config.yaml
n_layer: 19
d_model: 512
n_head: 2
n_kv_head: 2
head_dim: 128
d_mlp: 1344
vocab_size: 50257
activation: "swiglu"
norm: "rmsnorm"
norm_place: "pre"
norm_eps: 1e-06
positions: "rope"
rope_base: 3000.0
rope_fraction: 0.25
qk_norm: false
attn_scale: 0.0884
bias: "none"
tie_embeddings: false
parallel_block: false
init: "orth"
init_std_qkv: 0.0251
init_std_o: 0.00575
init_std_up: 0.0251
init_std_down: 0.00251
optimizer: "muon_variant"
lr: 0.0128
lr_mult_down: 2.0
beta1: 0.95
lr_head: 0.00451
warmup_steps: 200
schedule: "wsd"
decay_fraction: 0.345
decay_shape: "sqrt"
final_lr_fraction: 0.1
batch_tokens: [65536, 131072]
seq_len: 512
doc_mask: false
train_tokens: 862200000
steps: 9388
dataset: "wikipedia_en"
Each number is 500 + 40 x the weight over the matrix's rms, rounded and kept within 0 to 999. Layers, rows and columns count from 0. Numbers have three digits each.

# layer 12 MLP up, 1344x512, rms 0.224, rows 248-319, columns 448-511
556501452472470537502531537465435529496366473515623450539507448552516571522455557486512502518463446479539433494603506508565521430520489491454603432536516527531437447438522415484473498473505573
493493537450442523448482509462495471484471499496445468580452408515497503533421487545515464563437541641535496503492471518512514486484514525493564474479500435514512524482466453505476483496526468
529463512474558454472517371476435490503519450480445464431531526488531502485488507504442476498472486513570485504571517465526466440485443501498544529472474450503476540533488538421520437529510491
402510493453470543528486451505456494553542533476494474469480502385534534441542474486569445465499585465444513471483551478574494477441468462489506517456475490486528459503495432524492517563549449
472487475523530491470491491431499518472471487534512479517513483554458580450544412462464499557506510544479431502510573445514549524574498605460509522477509451466429478507497534513471482509546424
558502492566473468423500460482486550513430481493477557483571488540507480380456568507452437492518478492407510580488531580504536452482513527464542482512514434504503427450575454444531459494515636
514506485456522468486477499460512477449508487540505470455496544456481498534488460463463478515493486481544530538504503521470479511620478543496489462440519524424513475523475580480496466521535472
472552468531489528423482527501515522484430572519482505455503523496460562574523578494412487484524596495512452456545488536481504484512437451479417503456529489537517495594550486494530535459472496
448438482461533564456540439493475510551515436453505416516514526515493446536471517537535500462526510550480484528436515461496490563516487538478535541454541533573490452484477523431537586617461497
494450503526460477526457428467470536466454482577509456515492510482483450519514480461580418440513491526491491504477395534503508558510505560552501529472444494428510527522445492525513514536456479
442472544485541416487486439493532423409475494492522465422485481471461513528512544529431472528562476507479472496503434493533467473509465483503545540461501514536492525522467462466502454485456472
452488479483474389487488484445505536526490521457477508469418472465588457410523448568530510491487425511453564480488477498555510491523557505515576487552473520585493565535486476450465506518492457
445501457468516487453562499534533464592416497436544508581498460463528489468544496470518539523544513561544532508474457539530574513453526485457474578439530516538540493475502474518437511437536479
500483462513491482515430511480452563486455477521517478423471509476566443467580567521522484532511568496567546523507524532474506490500484499495502500553498442501512491477508509541520504494506536
464478515514570490515452446502526495485481510514447488537513485541558533507555434568472492548536467468454517472475429491493540504545556507473424509524581519460564501526525521487550545560431529
481505464527502470447522485517529486472492446440464480469455501491539504548499454522560535484552500578559502387490566462500487608493517582599486479478501424489503522563528488426580447501493465
466457503623513572472569498538505499487519507492497536525589457391501530488548528494518444548468496492466489506503472464474506469454455531542485441505486471494430488467512530580497502559529462
390539497485504472554443495551441566512554460440443524561573617508414503454514499458484457506524495484398429458490578553496546449508474466534557564490457492495547514522448521501429468573536470
517500514478497487427449558525498531446507444508481436502511527562533529495519535531511452541468508476510523491501563463387491471496528597501474494556449549494506557469455445552538506485486440
451485422451397461502521534548478507532556557544540509446455456452398477593461477476561492512470529453514521518554512534443489424581520516515517480520558478530521493489519418527516597539525499
575449429521403498545497436482575510517471442469526474505512512542514490479468486455475491480562481501496521404451543529466485514540464534534450513478514435480534452537548571482430577522494509
543485548554476449559504506436520484472428443424554479530520423503433544474558466530487476533526443492493467549479486525488503470506509552439534569550437440480521481479521542461492503515514498
508578534530547515448524517492568567565523463492538470522449487495433492538504540489515486412558524556534460509518525467468506506471536523465521551461489533540465457523524525401526511515513502
496519489479511460516515510512468482498494551532541450481450559526490454518437632433502526474500488437499553506462463531497496480459427592570511527482491509490454484527509482500498518474401420
503502550597405505449526479432512512566512495498530483516447569488532498508456491507533518531498533478451525511563554481475504485533494455501448519517535437500481508520443520493519477460546542
561519510513529508497470490508528544522477483519506509486510491534491443501564506518529499526488586441463568538532479578514466426513517544480461518522497541450468525513465482516463503476446469
479484532487468529514557524581517467541477559509502341448525545515440495473457522491487552536496519479490428504463415544492464546481470532478542461526507515572407463527484559474530427527530451
546473516537512553496553510495485505573471510514454519550546499526419593486462495533486510484508439530479471561531506497552520495507554524478460474545595619487533455537461595492521429422533475
553534494437453541455546450459513480504548537545431499400439526429499511502406503522403538469480547539537557480450443551553434500449488431508467480487504570458468521456528525519502471454456484
531503576539563494504512542560509432446480511476522472510474560537479478442455536446591519476516520522472547497491484520508528524546486487470538485533548482506559455536393401511452467483557456
408568492504538438483494489542463505481485533543484514519492442482495473508467512409551503589532551496443499558551481531483499524504481545503481505487541460501506521462534411515557471473568547
462573407489478451485453486552436520528487454455469503515548479493465473537534553520528534506498463561505493503544452484508493516504480444509475491486467524484501478430530487475494566471497534
501492472471471480524491502541467504522495479472536468427492479592510568581460502505484539563459488448492517491514477499454415543543500545514526538513475558540501536529612465516520517516507473
439528470524449591519555517459525517470467495493505514444458464501486559511503483493521568506506451521481462487499501495496468508520486510500488468499454526440541438531485504529501497487498548
450469480498481467535541536531475420486474499464519459579613553590489534430516550485482480425533501558497456484538526456550526460495535481536481533482505471496544543496479465585489510470456402
486498509487479469463494446533501494533465415492520529531503508458535477537469494483396541494482504453432538479477506462509459462488464464481497553513551513507513427470469530441481521486491513
512441441582507576535506509493565502547464483498485514490479481429542541466524486410564536416474492506473520514465467448512547479499445518500544516508462490473456505460525566508458463519455535
487510500505483450444476466422542470508497460511457518532477569527421515531548498473474466518495456470549497409533558486457510546453468454514504424539492468598477567507495464444557537490487475
547494511484490538536507488562483528502457514502501516492464465520525476549466481522463426466469531480506486449480557567535531457501440433511537514574511460557529474513426505523517570461510515
469490514484486459493486513533453541497516505542602560550489462528547478523469533527490544492512494546380480504489490409447529494545548463530582443500488420577545519518555509453511508517549484
518521526483479510445431518516452498458536515527556515466474548478541516495508453466516498494452438447496505550575520493564451466456443508514514558444446560489473455580495458523518538473506501
483465551505419460569482471525578452459527485527457599490551544507542516463556500476488484492552496451465487431544510460511501470522505494504490470481416531515443503487484540510517486551547512
520521462471488487501513557475490445507528553546576393471485502416532526503497515479521452558449456469496458504532553496456496591514484505565503516496479523526477516487519498429526511601474432
475514418507468503458484527528512470526502483568490534408520467517556565520552481451531447493443513511499503483405510492493518416449469504514508568460498485494496492437452522466511447459462535
477453511460486499482475423453482488467547470466460527496458480483575504533408504551547543437600559517518456459515519526481549512537525511523504517497524507602573524509570497498505481476492466
505529503503547521543510478537510530505491496440480495479471397496506502502483524462495528512451564533485527512521480418516470552526463505537457592447490466583504490370445513467532541447572537
536474431480514444527463495507530417502476531503445555486438550472534513464506437547423493506478495537476479430515463425526372436488440462493495483450552513513580566519532495471486532486457490
453511526540472497462509510548482490491562504428498605498559490470546490519543503500462485456453475476515533511506504604539495512520510556529504469512530477496394566511493531458390499534516468
501457481530512470443544455490508458533502566509517505503454489461553532469438473468543447543518545498462502532520562518553452503494548458539455453519417487443464527502529551558422457529539528
538462567569471468440492519470473473484423501399491529549482530448509519475496478507465535510481598474506601464537560476522522509464423469457432486500502519450489506495535517503525480459526525
546499538551495389538490516531475459520492592495488519551509541439448473502458508552456524528543519493463549532570538501515431509464461491498472476481478534440485474551410507594452498536520470
505505517444545480497480564507506569474530542532446550471441496457434456452484502546532438492539527503514460453507499540486518530564487476487473539517486528476472422471519521463464448431483553
523451409487469511561498486500411523529502486533556454513446595540419502554410534444459495469480547528528489525540495500555500392506527499444523533508508490491422461543462466525491465513465491
456500449558465459519511463574537554564455469497500489479501472485499564495563492561516481514546510481462474508430495434492536533510513486534450480496532569564519475456568489590505474492513567
452506474495486515491473513477581565463483424540575458499532506459546468444513542493516501497483565556509467466513504438510533477472466452456442495478525481485448474428472491491543515539521499
542502510534553452440617439481457531496529514528495404458460465490526557464500482557570517476533398468478476425535499472515504522523517493457521523479568530511522470464525559542472530390530530
541427536473496448501432500544526433486437498406510421493471477531581506513424476500452457502498476467513464539493511461509477462465486552523482544467543527529497477495490527494459452500509491
510517516536553455489517553498509512503602494516451448508582507427575557513485444542477460494554406428489463507478538521498502456484548586453494567548510478452575471488516487514540454437496516
429533404520483467458511460461432540505484521514558540510475536545519490454473539497560546501477468438556546549588494432545564528508486507487571458455468461456475496454512533519510497489458564
496551488495592534459482488514512500517553559503477505545638510501473543520499517506545499468539475487495565408540525487513502563476561523493538526527550467477478481531471537460499498491502504
486505486458475573580516534454460446530456500515535494486529487499485454411556528543444528463587493591490527475512510559473487440511392567521436555482400472501475489503418535529470507540483519
504550475441427505506507546532508546463522499419515498613396488457421484461507514519512516486506454481473535582552503509434539457533564573469512479547524481436546476522536533456485451523478500
524462504498461500452467405483532549516460440477529524518482542450446496547496532509540511525519501502435527527534479422584501507424496505502512501429529485504419503519495533490485515529475478
438518517518528508494526527467482478573487450498575471533441506501483580530463551471541399487486483447491498522537545517447505545476543479544493475528450524525464508514513535565485491576444513
472505557535513523468541494477517507505453467453462455475433542506446531540523531462498556572513518510495500489527470488533467477453515472516510438545541535550456549451435550528480383656492425
503471515507494499421478523520465496578538458474507489488533495482555497529457529521466514456535511418506553518500550446459506559435516471563515512404483486505496493518590454524445545465483487
465529519509508484611495517475491531479443458474472470507487551516477541520563502475537477516485526499483516534514508488518501488438496465516460519522490496480517494491498513485583486431503489
494473530482546453481476508503481530489501431459468486482424489487499516453542480461488492464452521493524465446517457478562554487447491487506425523469550465556465571492569520543506516498475508
435517468525510483523424490414583548535438504520495501492522497597458527474468529544494460521432551480490551499529533518495455579493541488454549481505463489496384459530463585486524518492541487
614425506490455564515430525505505440539533551485536505487572519488550541472437526473557528463513477537472467505486536516465477517496501481559469475465470543532527527546482524511465494548545463
565489452533509477488561494446551554466460458414448545482535504534541514479478492544494506431491532571562512464590484566472461484513477465497472469510486477472436588524584510420557500558555463
543515449561502508477522460496489468463498495494493555460449448512463471449495469468529497543509488484475538508545546500463449515553463444424499441482445463613495429467483450523605514516531600
# layer 12 MLP down (transposed), 1344x512, rms 0.272, rows 248-318, columns 448-511
550452557437538480503456483487507488552453479481480449520449500490468438515514458388462514492498534516529541471529579609476634523480456558428490525508495460477541466489483539456513487510442571
427479491475561537503499522466515493491561474479459461480486429485509521549559454514462530451479529452574594473461531486525439514538502520534550444467526393519508489443523485471548483492531431
504507508480471464490498503589509542557518443513491506483521441470466473444538508539517552522470457522482531543486554529534499475495482474524542567455500496523462431520557495508475502439444515
508519526444488500498534526506437521462532517488474439517430470508540485451492528511498458547472518521512532437563546480496531479493474529442522536582502530491537475495506446488506498513522540
533508516558445573539440508508510477511516540521468492486451475518567511484532531468546459476558483522501512505512474524564447509439488551486493591516510487499508472445568554504534471533520528
543439541531458519463484452538562517538559539483462467528492495512432542532503493506391499511494502556532517525471447485475484455448509509438521497447481502543437463462495497482500494534453497
468517503489519521496464488514491560474497523502601515591408470482482522571485576538460533454521504506413515502492486505529466472423569492558539511447527474518514519507485475550446494550483485
525437491492554533521464579515501476492526438543457454556505467449550457536518495492526494512488415498465520531460442453486500481527520595523508508548473505488519515444508487495497498527508495
440525471505462517451459544562518548527442468482519506512518483466561371528574484508569490502568476503471507458460547544472564469434524512542438429505485568494566580473480529416450498480517506
454607481592488516533551568504452468472482497403495437549517459504595487542531548610468453509506538519526517496482500451485570467539464517476477494541479553495499547522585488454600480437547485
544466479516537457531494475519541531527546473487454522496541475569497560553547486546482438488521460503475441486429417483481543441539448460534440499457497456430527530481564515517502453499524494
418420512556486462387448492525500466483455509499522493547412512434478500528505523475516470487487538484566483571523500531484442536565511476432518490466482567511464546505507512483480530539476482
464523491480487487453557529486502438526533510544501507519506515454516492555565404472499511542511474510515604501526484539484511537544446470532510528429414486537474462560454454451443500491598487
413472485505553384482431522521431501525460432551589525474500453556472512463555506514472475486493514534522490452554453540484468520593477507572535480498508458483480449511457467492473481404545474
477543575421464487537497469559483483468519445515484535480523521549486551403538500515553544490444515530565511519516532482488554500420524502520532455507439510518462505520494520531528536474470506
529523526555576499524526455566601455436544489452450458547457482562522502591469484513514546383499497561476459488494515543406496468496623505575490394543463451469584483552523500436513494498532487
342512482458509431541467407525526484528471492441485484449549549496485519492527430470548534510457524492502476473470505508430490488476476533486489450453578490487466550519506434480500480527527519
432428443508536450465477509498481549557548512565532542468498439489435456501525545461492549445557502484502504554512447496478434456514500569452559511475575438503427505520477463505573530468533510
554521516466492466517516551594526425484585501463515475548537510492516487479457483446490486479539490526434527473520473426549514496505467447462574512513465501475516483513494424498472457498452460
575508547507421427508594496505472435493426473492507467498522492410517502556484429461562504454551486491510464430469578568478497452459507489468430515463465472588486486513554530451528549586534475
545516520520423474436474488534499501415419519433446509476493541487588436509395490499462504543499449551473410398527474540540570540472485422426513543510513467536477537525500523551561540515446474
535511489476495442469409533521515446580481495531463518394500477536552507452473524485489432436472425554597455432526488517581549461462465468523515563482524468481567494497497515508481508491507536
506566557462545519494508490505480529459524479444533501512466496468475539491464538499591516441433436584573480558487509458499519468448490454436482483492550518510481515576586465434488561519467514
505498537483550503486476520546497505483504497486489456448458504473496446434455521513532471560503561525535483493546527516504547455494502474469505495480453454392484485542529484460523479503471505
481509499519454351528455450435461478538524519456567483504536531537485434494505514523517458526517533520563507491483527511452528535465518454484517528517506491565451474465517510470503501457585528
491526529522547506530433564497484451459508512536455491566492525486502471517473497499527565572519574455503522509495456512488494500507520525471504453490535489491452469463447472511474546477483444
518450538499488530509535489543509468504538522478524438497433501440421484449461485476567466463531512537487402515474439423471489468494490509550428507476492454472444473503541497447514484440535493
634570510500472445539475502459425543505513524507462418542470533579558521508402492508518524447564569512558509550506541441530465468529468456527448472462514513481484435447428577533536578500538538
534521520461480516483581464428557437488558510506444562504485475468451531523533481458501497508503452513540513505492461587497484545534524521573530492444503472452509453470453512532512475514553521
503502545516495492486452491517418520487424446502493413466378511588464506498436505512479443467474507507447550542531505533501480502494500426470495537530499476473452472469533457554498471461531463
522503443475503462621576537432451528504464491540438459498485445522474476488433497557563479567437584519465460457523476571478464486562514490501428517477452520485474552534515494454535469492490530
548538523592585478470550455466456503489513504510501449494471520439506518436519530541471611489533495453514552469543532535556545487489471497555509484464535504552469520476504540505460476469461497
457465426476527468551566520506553490480519432554410509444493517562451566527426457429484540489533485488474481417510439534423504537525552525547551453545478497538511513545481490557543535457475405
457535499515449560523538492451497543551502501540503569434522492542451572538531464465529445455467500478532496489522514457567538531514530486521473526463430464473565452439443528494434572531466565
505548509492444529504497541468528549513483474505459505426469566478494458524513495446513514512548472477536483547430447499489537526440469491526471455495510486499492387502519542474521469533509505
520440478474502437472535463526518476502510526526480439494544505591494488548553454415508460537501442446474494521494578449433484585511507466420501510403497518467495460554565469461444497524418472
531467434493536509535500461551536503537540472507492464486456579475522515483548517468498418493436487558548531481524503397499509496545437531430496490464494489464507480482501588527545525449456506
587440527458504501477602450451543497589499447474536508518480517551478493443508450502595486505533451525530490506464459512558507497434479524544614491528427497469529512501485478446562514525512494
488453489481512524514468477494487426535542511531480507467489489478474431443475490469450530543458440507490477482522419487542431489605484514519491533483472569535464555403544447521509472486586486
478465482513536510488526553499498516508563479483523537550499520517547515511481472538508495442570544538582553490498457474512458525544560474488552430498581425510546490466479529463528534487481504
523513544542541542491593465522425578497512522493469492568502499540476478515558555511447492524531487458477507509485384463455488549546476509454524499572504495441474498492574521475485476531545490
469487603490482441572488476534456512548439437524491598487528493459471507510571535513539466426550462473501597496480449503478484466473468455523445494440518565473455529478484523517452503499576513
482412489488468527468535554474554437560485471541407442444480442532493518525478436534573475415511458521362470437548509488526571483408567534494417481535486502510511579495526482461504484514548415
531493516533496428422464538524508531543441574520511514479499485483616469483541528493442496457510485522533453473475453541448548486438509506540478480504475511534476520525436481502498488408522540
489511461493456430485445511493488469488462531508501551463517502421529465523524519531522411500473589556488487527489467486505467531466494497521481527475531524535544521489526508442521454498549424
511490539393509505481557517560519519497500505552495479483562452461464529442490494411516475534431464484474512507506500504513480454521492535501480534505528430480546522465507515508521622453473448
476441486558451488446547454486522445498504528543481450482461509468483536502457513523487553510469540524499470509494431530536505465513540471438477438455533468466539561550480494458516496502489544
533537466467516566515561488501505429519513478468448523474513504450548446463525484536511400473446412518519491494479525549522499501445527571495507480567440506422494496495520537481506526510506496
472527506425531479482581431420501503542526433526518526518537498452421505525439533506503482479514524509495497518437517506446558527506480520519461485521471494501453518480506502564459508551456492
542429507412454528515537472501549453513478549498578533524477496508520505527495504450421519513510475545462520452471542421450473435599521504521486418519530513408436508509459506510520484547510426
527496464514455467550525508489466489524525493519509537551521513506510488524473438531524517483447473529579570550495580448514458501477483491460556488496476487509419512510529471492496490518479450
496507444445561484549496596495501523502512519553518479512476547475510472543435465469524478459532487587456432519477467497524598549511591442529429531530538498511560459477494509455518506447447488
472479496476516512484562528482472527469470520471485438488541508512462512513578481513483500556488465552526559509537474530498476517502507573569537488532440425522521545490457529491480551514508506
465547484516519525472527465541574525466473437518537559517487511490545539494549616472538515440500442485464472563512497433523480487480505419513548458475509474507511462513479450542496524482432501
496473467542448504463469537534487494486493457505455546490439409518513463501478465488454559488452501510528479501491564494446519477456493495469513523501476569515465504492477504474489576473565479
531512500500479427527539504530529529532548550540505535476418551500538527548533531524515548446496535502504460468510509451537560486535505472565465489502491497460523546518528515464461517533499518
476548448478532488488477506534482462516437490564523489536478518564559447540490524562468501463488502432488429429464496456535440522461554525479566489437446469495529506509505477514340509459451552
470589516458477504557475471519508492480552521490538595572532457541577497478488490504452491533499514530499480431554471449588548557480457432561497505526421518504539487493504497498542489526521480
478492474535414528538460553499525478509454493543540512460522526484549476434515522518475445516462478542475457547508458480534480453494482470541463496456473525549568497508465565519505490416479511
528509554522571475544504469491505506474442519539468497503499435542492500485495567498498515513509507517533447546473416617496432516448485467478418561493467474516520465527503470542464556442446533
492545564461442527487490472515496537522453526437533555491485469557499537431559554524475479505531511499483519542444506501475557501507519435488516532515436426537467447501439503472466485470589525
488489496518429507563512470529516510522500483531471467514433492519513451472504455521466478431484471544457422567481445629539513515504482511527508510440526476519532556481410570465508529478471496
470356476489471524516536479540522527525551507533477455474521491472517524566501458570484491493535434514367476498466488497523557495512567449503532508513547526460490548459484559526554473426501482
524492500481530441479566502460475460498507579485466489547537526457539484478496494486390497508530501507575458471489437518399504536556498519479468423418553506500493536488519521487492540482544608
494493501466512498517521554584528512510463493474509539420478491497437525538467517472505470500527513470554572549481469511445510429446501464475508481554560544493432562474449492445436494573549467
449491503509512461459443490523539576526565459490534475475530466453482493481573567541489511565567450524543481563444518440465458449509565568503525498500440456564463495513557498562557491554492456
447504543438456445497553495517503461523431503531521579465510412538549492469550466541507529398498475471465452515474439519501526472529557473464487444427493510492465498519496479553477448517483471
483506518537419519470474516506595479516508506483518498575519508521501519449597526515447449549541507539460491488539518529437423465553560483526468523509457561535482505489469477461497517532486454
428541462520490481536536522465531468448532486474506461428454539513473455462424565518439410504481556517520443488543548520507537529424468430474509446513555463465473537538483460484492500455470497
509540505494475439483448505542507479455502548533466554487474531459463476532489521475558451537472479530537510519496485514462501484474513476503479498474421439556510500516498447472537435483534523
476499522521530505499520493443499480499498493485479469517503555465519571454510512539470476493570475454477465462503531485509558495489527509513421509508570481543475535530479469448539533493474438
# layer 12 MLP gate, 1344x512, rms 0.213, rows 249-319, columns 448-511
506491479514543444498524478537512534510520519524533421454488498484523539544486574491544500490530521464427489496490434508553473457507455489511468501568497505495489478480506526434448488523483540
549484559533462532508431494532486518577531455473467447522475437508493476509470511514477451569506471492541456509518505439513504474468487532485479499582515524531472522492465493471488570486496482
476516446574530463475499515449512571559456521499489528508559508517490470452496502531462503474481524546458503507439558504471438421483514535608487481548552533467413503525469486480477513417451446
546443553545542519533443527489509492498499478470520515515499579595522588402497465475449515563524515521481486501518545502484534507549423537497473512551499550537421527512535556506454469444523433
555502510576538519537371549536445514538560524532452474472562510542499461498485583473501487483485525511567525541429552507518538539485530474511529510574515484529453522494453504504537474476472485
522500521455528520539493494494459495448473493495547501483565550469465536476491532534452436590539533477463587489438476578493516473478442470570500497502526488529472424545475480516567485502526567
442510463477594539504527525539521469509457462543512483491511484486500436549456514598512442447528457493526531509374539449477446498562542469585470459531535536515508522289464477540550566533536485
464402515445555498468456522500487553436566523522592416424505466487437486482507559505491524561467466538550496501532498527449476486539497520444526521487563559513504556486497527479546535610515497
507459460437536511512544507444612492471469454491540490456478513471537458467539501516475452546519540540549405470497504611449509482459479502485477505477527500567534481528475514481561443517469495
410431570477490529520533536525547523457444496573504511435487549490489493529474599586528495464530457480546493442476516473488499535489520444547468505483510558551549507419521475466498585413469537
536515495534472592499462496497510569518541462464549490408440440476531404560527411456451513490565508475498530513492526441476472531571463518497469449491459546516513519531484525380530468460461514
550444455497560524530554509470456470456525469551502504460567489476448464556516472496516498507518537478495513536539504432515530491464546511547474521455455517467489469542537540405514493493481538
517496482542505431527409484515498522504559548564458498533457504486511518535536547477537506540556544429503497541462487473508512482473544496546498497523526432542551449387487531541456494546475513
530456473496486607490462497580448462515464487444395547518485550458513436474475503524475594491518488487534402512521473480583429509490488489496602570453522458456525437467554493441456524481481523
525410496505492493470501506500511460538524574557557486478483557466483458456466591508479475450507451430469455464505448451402541517500528467517446515484469507485474536482495547510446531454465552
523529595546480464523478544519512535484476563471457442548479506550574454476550511520535522510575518499484532461489491531462519492529508494494469511505466495489576476464509575456477568507562551
497466595535539542443478474481464502543445481480478534495463493534543540486490507468521519513526490489519585524460440539494451524531526534516504459503500485547486446448494545496467449481449532
564482502503520546552463515510511440461517450448476482545560502483518409487455500509434481463538493489534518508500472484493533497502464450475492504517555486533511443451456527470469435522467519
467571470472492537538499528464485462502511446520493424537456493474497420496514496506497554406453507567438535550484507528479543495539520424551488529517465472454547533409439483469401505445517510
522514498471459481390535455573514494535555550471519504506562465525478485505465459461497502510509545418533485550479487479470490553514439526485527509498514522432526505536485437528550499442481563
561488544494519514528506503565563436537458526470487524487532491515493512460453465468515500447473464505520454445529479480600444485522566487553529449487539450551482501470511466490533483508491521
488417472497478531494511561471468542524522448457439511522491416471465499363513587548493452494555533510480499522510494449471401444487462480530533490520494486532476430476476488429427523520522483
464533463492542525477517505549498512547490435549513481459449554460454476470450521459561485462497533497535487432525467562484470489511418511468473545550449447431481485540523460503475439520501499
467520462465457549483475549501510537471469466538542501563529507484456528544521520503454531465478509548568489471440533479485490461497474515474479533445484469504561509537513438605559482464519493
461521390549531473537573550468530534519454480518512409447490449522448489449516490505502497525514530593503467476437513544573430422444492436486516459517567483454449454488502447550504477457469580
524485465478570544432425540465503535592534542544558549541558481584505551520493495475534482562507433542496460487498485523524445461472509471504473521520511502467500411517500497471490501561484531
482555522456473547532534530513457452474494487494543481522546487517507557490530534537457472502498560480536524473546495471467469460504492431538537493542517477494434448457517529468519480438466590
418488547542518451533465490568516508478488545590520495556496478516463585467595533545476519509538478519505475488518552494519465504463549576558503499423513485462581546428471540558518513491456484
465470454539461543416462550527507524479409514457470502490490463483466531488520492542494541464480524473457463527562474502493407483500550486468490452523454375444491536525535519488543514523544478
560474517556488437516428503506547496533512527485545493528486488506455422572476513543483477515469392495491433549403542549419488485440471421463533522518459447555516526392497516481540478506501527
488486481458544563471425418493525501562514488492552507428466517481451480525525452464568506547527552524506407488486536477503450518487578495493531546504420473499506595537511500439558479502527446
497531503533491507464522492521516435543459479510531475405516479528479552455500538440506566513484514454422505416414484522428540510491532513483508534478409515534494535514553502557543562565482444
480475485430528470507551532438551575505477464490488561481526462399479468443526500420544525465486423578488489495461427470499495485511504595497517506495467507475550437535446551531484524412503494
482505599578525538477540446459521478502543491385500535503562428523478486520461531523556415488600524466422535472469536557427515526526509456528533477549549463486454473483563492505451498465529482
525454456495454464536496535525500501459466564469494513480543531479484459523499494459508479525439469469560474539502563501537477483494546496473453467465492450493539440557496549464470452488479501
514514495492545466488505525449505552457500487498487459447527546547493502497540542451470520493487497529515491480532567536496445423568528526483572493515470467448481472514475516562515474500465510
465575564486499508488594416517479517479502477543538561475572459412507477528464487475467530503471492544493478532444565423553421424510506495536469555565479487479515461433611528477480463462447481
544493461540456518517452506481513520466508486467587436563541535489449563410409459526512449492490519523507475471487472503519517473399542459480519511533520546540474493488515521560471489549478424
538542477505494494534472435463521434514526450548482559483441572522447451482527574414478445521490468517500547483501497498512437474478501484515509506580566466500431462485492525549527503514478512
514455463482525508469459527513484546517510495522487445530426480445489551529594489517427462505486517512559436507461488464428397505495476520449512513519517481420462496437576425530490445532543466
447480495477431456481500442483512533512517493539554514507588493507484462503427492430484440490494388462472540477460398473528511490473510426470492576527478561467461553537546542488540470463517530
525512468442488514482505544531596510465522494484457454623531549460525491500543488540489519558478506492546569471566544430423557560506529519463448558455514501516500482479543419489514421548452577
532494488496538475552508549585484496462449457510510506548463563538517490474525488473403553467504439547512438444472488486448550514500503450514511553487494481535525548526520455514447482509480470
488585504553491537500500597512561517513482566491535468512506498527484542512570468514471522548470566477465457496472505472608547376550478483458546477528450484440435467543493539460464501524491580
548501573483498586452520483517469525525400476478517475518525451535573449541455519439530496565431503585520545551477438505491470503519496481551505591505499479434512531456508519414529531405469504
459473479508480367477549515484575461507485526505484444507484497501506550491451487477429521515410528518513521432496449525527471445526422499496473511473479501520537529561484533399530432512508503
575545478505435523534496489497514440521498532553484493461458459512517442481501497523483436526491421526529477523486505526496449482499497471486480516498464476494544503562552542492495567491443466
453474530478493467545440551436444499504432503496503483536492529497503446483500467429450544489540477470519464438444508487473502435468490574548501618529501489498486510451450525468451478532500481
486579488507501456544487460468517515540472516549530486495494475533542545538455499481505464448476392490482509557433488479560588513508439500478422519549484515411527501487459557557421504495530488
495502509368535537483456483487588513506504457480581508567532508633579605431553474469527511468471545563507444493443389489489500486551493507584479533496514492467480524520561533391410539544532516
509488482434489534499469415515507467532596477513424484454536503530470484537530569512543534443509522509530480516515514543423513515489474521636460479597548428482585496459434496449490488500531542
528455463511476456494474492518491507495529560478550528506532476545559481442456546532473543504545562543492533540563437473550424435524463553494519492504471476569561458432529540449420480485555510
424461505493470532540457517496545511504512489527555522528492516513538479584463558488478447589531495467487545556503472485571506528420443423538475524485411533466509515509509552508520443514604496
542552539498609526420506564447563506535456427519531489419433549546565498517470518468536405467557536458430417514510436525544494474491491538539532556481553523491567430435493494518486516546492501
451484494411479494621523486540492518478459513455495481483466561565528498512538561513515445469547524482513449489498555545544502480469514468513593524541469482502566465483496551468467447542411530
454461513458469509495478511489526484459501474466470466478468529439484586512481542512477542561480497519503512473481483489534484388493497529464516546489564454488550502530448490538530549486453475
413611488507487488450530511468498501501471459480612504510525565531533522448462528435472488481469526563523447489531454487575497564476491510556594582491498592595513470451531407472553427546510505
496536509482420540495586509451576508544495478582503530496536477488532510438527526508506505519528510406507450474510455493562468460497452514479504476484566447444547439452583471514468480536526473
531504427523555514452495480496473485556501494492454516563441494496477466455530536455553496507476471522555510498516473506543505545552484484452480580494609539508462469527490582512501495457555510
475456490482447510439495460489563555467513478487521524540507523502495582479491548595424477543469453517512488511479400487493539522578521490491490465525536423548475479479525477527465509477473460
474534427483475515470544494461556480462466513524505475521508462537510555566430541469465517516541476498535453399487477509489425466514442506533493473514429489489571551546557448480499485520538520
465490485489455604519579495452454459463504565532497550389435429504469466439540495602532529465514461538447509489479490469496464444510505493480450452555500521492544524480526516472566443432507521
537581501514511512568460452488468554463470499529505463463426552538559408554505527521539527480451461559515459532512502417531506502503471501505525612525429549535496511502508525515583450470532511
534528518524465499539584454490485401562439527478575496475481514497466534480522528580565459474487468512507454517483555468477509454509530475538483495524523501467542472497424517544518502451454484
443598477467500548570520515458544515492433466496505498503537461425418489521526499458558512562528512508551475575482575492491516493540517451541556495480516530496588518450572483529441452554530519
548469473479509567478435506454509515516543497489506558555514532502549467484540562422538429550476567548572457494492545519515526472504559543458548514481506530532428514505492558490459572491497447
446576497485423535530444492501504510509489477524526553428546447550474491465469526493468479552489504512484485446528529497484537458517472452505520562502500532467497454508509473480506526505513529
525494521473540530526464460471535490495541511525576569482530579573539452488437542435547492507511505420493531518479447522463450566488520536525541476495450493398443531527510574412558483508530546
510448504442632467505505505513430525532543469477528559539499532502463548541463484486498484457506501518426491547559556429488405479486455504554427523499459442465577467439564534461571486501471509
497474581520447487489442527469511495490474452459453547418491483516495492526533540547507518527516543511467520491486463506506477485554513477464488491499543411510572492500537503445393490591515475
540485590488526590508418503509492544528495467571453587510477612493514474425527518499505537489481490477508558462447557505496553474508544426512481507533540490508607499439599487494561437487487522